Weights of a small transformer language model.
Size: width 320, vocabulary 14737.
Architecture: LayerNorm before each block, learned positions, biases, tied embeddings.
Training: a variant of Muon for these matrices, 592M tokens, 9040 steps.
Each number is 500 + 40 x the weight over the matrix's rms, rounded and kept within 0 to 999. Layers, rows and columns count from 0. Numbers have three digits each.

# layer 5 MLP down (transposed), 1280x320, rms 0.0809, rows 376-453, columns 240-279
547510496509487554472471534534505546510452528558572466530547496592456478525555521548528497509501447524512484513532500502
544558461461485509485469470566494538570496470508577483481464466534611492458489467494492560492501481452518560529477465432
513510535475507530509521430557560486479487485558469465472494492540487510495496491490440438442512453481530575456485495488
542479533472481467453500539526499513454548510477499561512516501490485468502503588468513448540536458514497508527588548591
520509510510525570573499490548456549559496488542527547484554543483503538438492513557533527511486506476481497459512484664
459451564566518493495511527450457507509570501390616529476479515496476457434462574409597519374514440451549447473550513531
536561493556557533546470540391520487532561495535365494503454545509500502505527547459440534469523510579431464562441456484
523525506646521478476474488590511484475483457459468489557487471469539505570522497484498539509487533443484455411515468482
513485499474490460529542469496575578435480425455466508521496551440449400463532465533507504462555447499553447500446495570
528414573568488515538508486521476522514496401418493438518544480504500542534474488459495531542490510461547532436516503497
554460515489556533519499434539471500509485404560494433504547492437449450490505464529563512445482476600493513488473486465
580414511503487533544568591483557461548471514581457573573498567473546528439468471516544536506402499499447523507509449468
503510529450546497504516581439513475532542480466369514481531517434557441572503408511572511461486480476462483512501511571
524528514504493492490404565471478514521471507479472475510512547522506498420497436561490452518475420521499444555453530509
515464506456498443461565522528517460487526485569501522522472569439531507521510471506489518579520489467433496511527547548
507523541527490465432502545467537571533508522511503510481507459455540529470527523506583509469549489552492496458494471487
509514548431504585452483495395493535517513477492509468488511462574434457455474590403434500374456498576553519447475408482
492494552569474504496483506530459490437490462588530477477495550494501451495482556525538462544490540528599512495547504456
510549505486497454527410551495493542534448553463505410551487447549488482445502514402532524505425496439508557586502546521
519485520496524508517513528488578425480477530426531503551525549474487500523514484456557460526503467480463520507504476437
464507520455472473561532545526543489491445504525450463515474410509519485546472483540499497488429454419552468536433448513
544464584491531598454510546482508487447512478553453453406504514501519482532573538488487582473489499417470463496501477505
442509524511528559494517499461496521494485464431533560452565575483513491509542518559486479507499534487492526554523440519
514445511423470504515562502462533502531551495466516494455535487522481536534488520490568411569579506472523471502507519476
567554564538480490529484509507537517528545426553490486513523413517503434483517488493495519460514607536527488597470485534
497504514490457460491536474482494503520515483476443490516497503506458466487514537453517534474487472530563480466527508492
438522544483514454530557491477480542561529489456499471519507479440450513516468439564512542546446501473550469352503520519
561487571428460472509455510571503550467513532538476539480545491483533451466538558527523489496464503588534494581398502501
464438452578535496504594552528393454419434523497441489499446556419489426554583471496532514480536555509503501480507556553
498398539447522417551520405447587541429455538466532514489572498508523532520496448442496553507493543472507597531509443401
497530559499533496586494471510575475466449538442512460468539478531463448477524527553447496486530479520572480516426456464
419478541514577460510455435506546517564486563539512512459563541564568462527513555552514497451537518463520553527528555460
521440518450487478459511518521496526503486486505532456469437485520576494468441411446496482522483486477396542473511505496
517490522527491505510491504509504453436499490482499419483502488464553536492459535594526456570482525520417491516511475493
534552469490586449481535515501521510502472490436468472457511449481519497571575428468503519416516467492520505481481474472
465483461491563528512458487543458491459437478510448505455544510514542470506525410568467520430628531488476492453459539443
450570512430567496474512539513523569549495544434416519483523474503424496515431456517532486495496427518521523502478505496
363548447518495416509524533444498508453480472471494473501558463527562465408491466467482528502612504482597534518477514474
536497572428572544432507505531462491504532559523508510503442539439442526460497537491489517490453518471512523516519533488
445505522533505463473491532538527497452455523504515466465459473624518529492533560500553580503495534464514405483437516442
423566548519507522429466486532458408525497545566504493460394555523514464490512447509498471516512540502538557548564521415
582477568406548550517503510528495530520567538541539513497495524526513472405440433452523492496529446436429446509549479412
536563490562509527553468467531497456476434544483488583546593490517549398532508542496526517527467476524605534506452515564
479460526508562432472529450488506492477482455472620524456458474588512381460510469471470521560533570508535434468559532365
493504489462480434458490490525499477475500468546495537453530429494437458478510513482500560499490448575516518470507522462
511509451519515428476506492485485444558498505486502481605555470532518461500454525434520441509453536524488534518549508476
524514518468510489495522513481434477476482500589507550422478503443470513527477563541518492460516482583482490527493438524
561399517496503556486482543531517511489466543479559454553454597561541482558531588507513497515493529436512518430451522509
470530418471449546520503516521542496479480487531535504447562508550493481486484500522524508456503446458528545536467482484
475519496396463509552525436469527536491426545516510499422532537547496532464431533463469494500581510498478472506584493541
476522578496495485527466505524480476406574472523522461555453495473442506456465431481497468483519477482478507545537519466
452499452529443572468467498472546443469484453479505549552515420555436471557532490559524496556531511445506520522429584553
535504458588473536407532524461490553544584424528572515462519482421540519447524486498503438499488507409476500544526495523
531473478527501483526479517487495459551472478503458477523507469500498505517551536476440505468464475488488572527421468500
473546517546506497477515497534494523517484475470535503556588614465537508468493521526565476453441460462485521552520522441
514494466517541471536478488551531495491561474501540516485468468464518473512394492447512515549561539453510466499489434420
460498586472519523448570529512421476499452491470450474541543489462476469496476498509521456532504497489493465496530475516
558547497466440477493539570460426495453467489448529477511565531514456450508526456441486549498531497487493479517446497395
485498487472525487537452532458421524480510461535525521521536487588529447482451549509498548448529467584547559511539520547
501471542488477535484486415494530534471506475492516515504485471532548519441554530412524462534454490456542471492437572482
507514508411558574511468407522553408476414473511458523569506536512468488510526443504562528546533465433474552598485551514
478522550490463445530548464603523474509531574584501520439505433493550452556565547514483484559530454576521490496501494501
541513507557495475500482506500542502443415515476544447490499491508516475549461433497516523435424400492592552510496516534
544518494453452414498542534449531449496511420508486435410542486547555453458488544449518507501558492490473452498490519543
507532460499438482496480486460532468460494425503452514500525495500519551511493518562513502508521483468500473484492499516
542510454468500488523521491601439525445529469491498500453573552550561549541509466463605475489484477479548537489557465486
493510492545446478508543499539483485465523500455509472485472576517504573517520429468502444473512498508445477465464546449
557474505446458534494505527493509532532460517537431471505489501500490489488467506467507556565524457501493538496486500512
520452447569545553499478511464557566465506488530492534535555495475505487544475517466492554555556449501464551477470578481
491488491498509511538476463533519478488472498486264546484525482540470462461472489495515477620575453513479428576545502488
493494454514530561559515532513433519480449493433495371575487520518525476519540448518522570513485549513471471495466507502
500557509431544428511487520550537557516504509488513513522610481468410509481475453411498433472490458505472468525441476468
544464533533463410487496523506471541518493430526501528458474562497541471515590516574423484517543481512501536512486536489
453530514354537537441510510505451532474516449473526496487447458479468508424614497544566474537486526465523455595522530577
441594538484443571532521479527515572468545493522555502486471445422527460510549496552477467483486478428488567443530467478
575565479550493445488494495515469464531411435503554517488467378472506519460448482611477426443477495545519574559499546473
496518432576461466480518521503481478507527460457472404506577461482471455451463539560532481482483451489575486446505537446
494493473486511512531488538467476460525487454510507433502488488484490561518504545523511500540494502534499564504504489441
# layer 5 MLP up, 1280x320, rms 0.16, rows 377-454, columns 240-279
439457486534545512437489460511510472576519446466457491461491516491480534536492480484504508499535514509519470498449513440
485538517460446507488538578498538471527498491539526576472485501525503487525510566521455497513490433552544582521495503469
472562479572509549563529514462542452509511461483479502524499589488500442513474521523551428560492457528534542492498517549
460465383438474492429519461537566459523497552458542530518517532532503523423550503528440502630451490494468493456495475525
520491430487435487511547469479486542507536410494503493513458529540485438485499566502456521505530530567550485533487531547
451503456409481484553530540479518496480531502439514543489507509516483478517522536551458481598491564522550488477469479583
543545530497515583459447514483433471391455459445510499517523615463521476534517535487407499512477522446419553500447591467
464461476419499527555479464531466541503520501568447552548563544424443503511448580487506518423504496499505533454452438542
452427447554463564480511540496493488504493558518470539451494478516505467488478503597520478481511476510559621532504437509
492529500500462466440445521456499477502519604461580536473501512510516515547469501491465526572506489479504521502558443519
500493484474468496445527552431550492502408478458495523506533485559398454482563527515562501520543489486479579490442531475
508465479468542485429427454557509442460462507507510465531448497474507539478484527486459560479503438483487578521538469486
471537517509587508443504504527460493501446468495492576453563386500552459601479502481426499575467554455540505446500476476
537485509511447514468520494506476454479493527472472438546464458486512483493552494434498477448488466505506497516469488533
476525507468603505569457572491460484514551565596493424501513493530497487504587452458557524482575520484472500455503495474
481476546556482512482474500516517485481473505473490521533547482486487586483511562493488549476497526551521529474525502475
552476544462523448483496455516561495481509474513506499553505455507531497488555510443504462562486481520389510496518499442
548448494424496479530548527485548481461534463577548505488457439481526436519511538517477574533537502533520438456507481588
465469477543470604516451501479507562441494510527495483466594466518507482524519590513513567486596565496501556554505505533
487446509498452541522502459500508551460523476486534463503545510532470517496535550481457542514395576494470540416548471486
534493503496465497422519446524498494519498461469521493498556443502617491457511477540463419484579457456482553470444441609
466533507475571508479434554548483506435549505605531399469484480476520450509435507492496534501495427537524451443497503514
427520471563459465497464541493508507515522477443468492516527536463504549484489497471502557419458526475451509458502471432
508501516549449545511455515462512464518595454481505467476476479422525487519428537460487478572499486505539474521485529485
449495486486461512517537443465461548501512475493516521492480475521471492439537434474470558384474535530496543534562524568
547554507511489462521521515468534540478483488502473522492504505447481436599470513534478455534433540455488478531504492457
494456505544544555427563562512488470528472497508510403504526466574413513513447529451426486503389450429447518548423441469
458472472464466539470503480554511523579455549552520536573510543451515543477495492438506566488422508492543463476476538554
466474439516545480490512500607446505475458512512606481555473468530435471541520541401422468458537524459499545452516532533
479487509529593496482489535551540460556476545544499451456550508463470531488483483545508527474450498487574551528473566573
435437542486482540479551497547442521498522463512556574427482560529415476424520485411518565513511523476491529525493534491
438528448525433527507548484491496509486472559472548510488526469421470409490537496479499403510477508474541393556526481517
533547450499513466458522542510463442492488450516466475501515531505544502505558458547455552455493528494487533422584538499
517519544488481450517488509417558546477529565485510478528573477553454560528574438508544462499442480464647469448498502455
440580458493473536539515494501500540529532504473533507474550420411468513446473537465508509486462465400485527501493531502
565530511525483515500533493450518502457501490432506479446490454530501471503523463489437483497476465498534574450505507576
470583501495491501471498531460509471496481475520475518469557405435439533493497480526529540523494545530511481470532513416
476420487485458516533460519525511494488550436552491537492515470559529503447408539520470475473511475537453492490456521525
489535528417528505545468507431476470484485537447599573536503473564459534372493487579460507523432438501508436605549465533
503552487533551526472524523449444591543445495424426425523543555524457522524513474553526544510464547477542513465446551509
468500484533559502521474498526488547455475503517530448536527475470438403515458523556533444542516529450568572533466563535
511571502466502550494443523488475433546581478525507549477480479509506540559485542545545456452466516415441517526465482506
476486490465566453456494541433547508518523527505528551486442533559466561525459515477509464542529532538568536458465606445
499546531482515541468495496467506500517441493485564539494460462509485480518481493493487429443507474579552474487466473527
491503505433426460498479505512556481517526551514525460458488480508528508488512521568500487557515469530505466472557443559
511476489433515462520519453493511507536482508426466469503492578479481478475511431505437482414493580462552506507439528503
532519464461440564508602460447525513555507504502436487563482487526422550514550539524498444402557504582513413468424497477
519551514461497460529495564541473513508437473513498455531491520600484523508496466528496490564515516464484526436549474500
459516488502479498547509556574544475436515461481420519482474448441498500499438562473503433502488502518453446465525551497
466458462531486489508494446497578528465506405458503436536509467499443469469490492474452580490583493452490550519505547455
466536496550489462528547532504524559520474515598512414482528490450513518410501438454507496498504480502429497496497460500
510410433440432511416550520439589527510505491515474518564468513528512507459456444542540447494503494528451510510475472514
517507531503465468516500527483470514543501560587503504471479531450556509453518506509509468568527509563481482495513543522
524485499547463486477534427497488474559527533563438514483503518505576559442512462506383623485530492427508497484487478391
446465501548449479486456414473480550505489459521510492558527539462471553441483442451560402480458523553509500463534421432
476548544526464525527530516405481496467499448451492543513452561561604502496412484484518534430524504542522517503499554547
422516425482479520493491468501494469514500482535565462514486528512514483562417519455530485511468519520415472436492536490
473432529424534574479426502449450428499480503522576511542478455433530489563471537485511521446538460488431504474568481452
520583521614471462479479464489492524473460497531445452480520601473472477513493528486506499469491470499498468484512521480
529496516536568542518528532509462471396556536447543533502567487500517481481410526483501586582498419447455584499562475590
489478491489518531467456441505490604533493515526516557542481452514485513421498454499505484527484447453446527442532556589
464461488519461500543487520523461499517535512513529532495517576515528532544481588460528501544514461495462582525335428477
513508451513536529476444487461507566497491458499529479495451581498493496463509489475503529446530519522508525407453524584
557500481505542479474493448496548495486523540555520534497471498542513477520487477547513446489500477439414557484518471474
484483571531461515547502505489474551567452481574443520539526460484557510491477566517454499504543500495451553459569486481
452522554472529521469522479467495540505481547475491551520461468560495553394471489490551487538466504477466497525478530519
487528495554512436491460510470445508524440512572537517472508537451497481556470508523504559450491588524498443472498410489
484478501502454509534471552484487463423491447567510547490508454480500542491506496486525483468481487496528478579464468536
553463529490469517551565474450473414524531515523466579492425445446440528465504546523489526526532504421526469497539498538
554469481593525476544503505494521531491489562598534479456530440465479517495517509526530475532504581540527502474495453471
456513509553558534483506495510511536428532516543523482418490535448539543527451498501562473467516508507449537507478523529
428558452523484456442504578531504534557535487446495522489554511497462481431436453487469540484418453528529496496507489459
438608493509517541457517550462531544468547499437465492482430441557536472513480544507466506481501476516524554454539452471
548558441561492493493525497531476563562499430539472506553505461528540483443453477489408466493510584521543451510500500522
545506511498495450459480507486481499546427501520488521445436468485475540483513440449572522522533519542471521461482524491
476545484486546493507508514449489517488441464526488510562449493512530494472513515513551487438585549523468440490524495545
503448481533455479471466479495512466529572541514514586534550465569442459498500423484497510445507538550488499458457500476
469443467466473494535420529508528506510449476536515409530491457572549564511453537502495497469520495491453457560484418499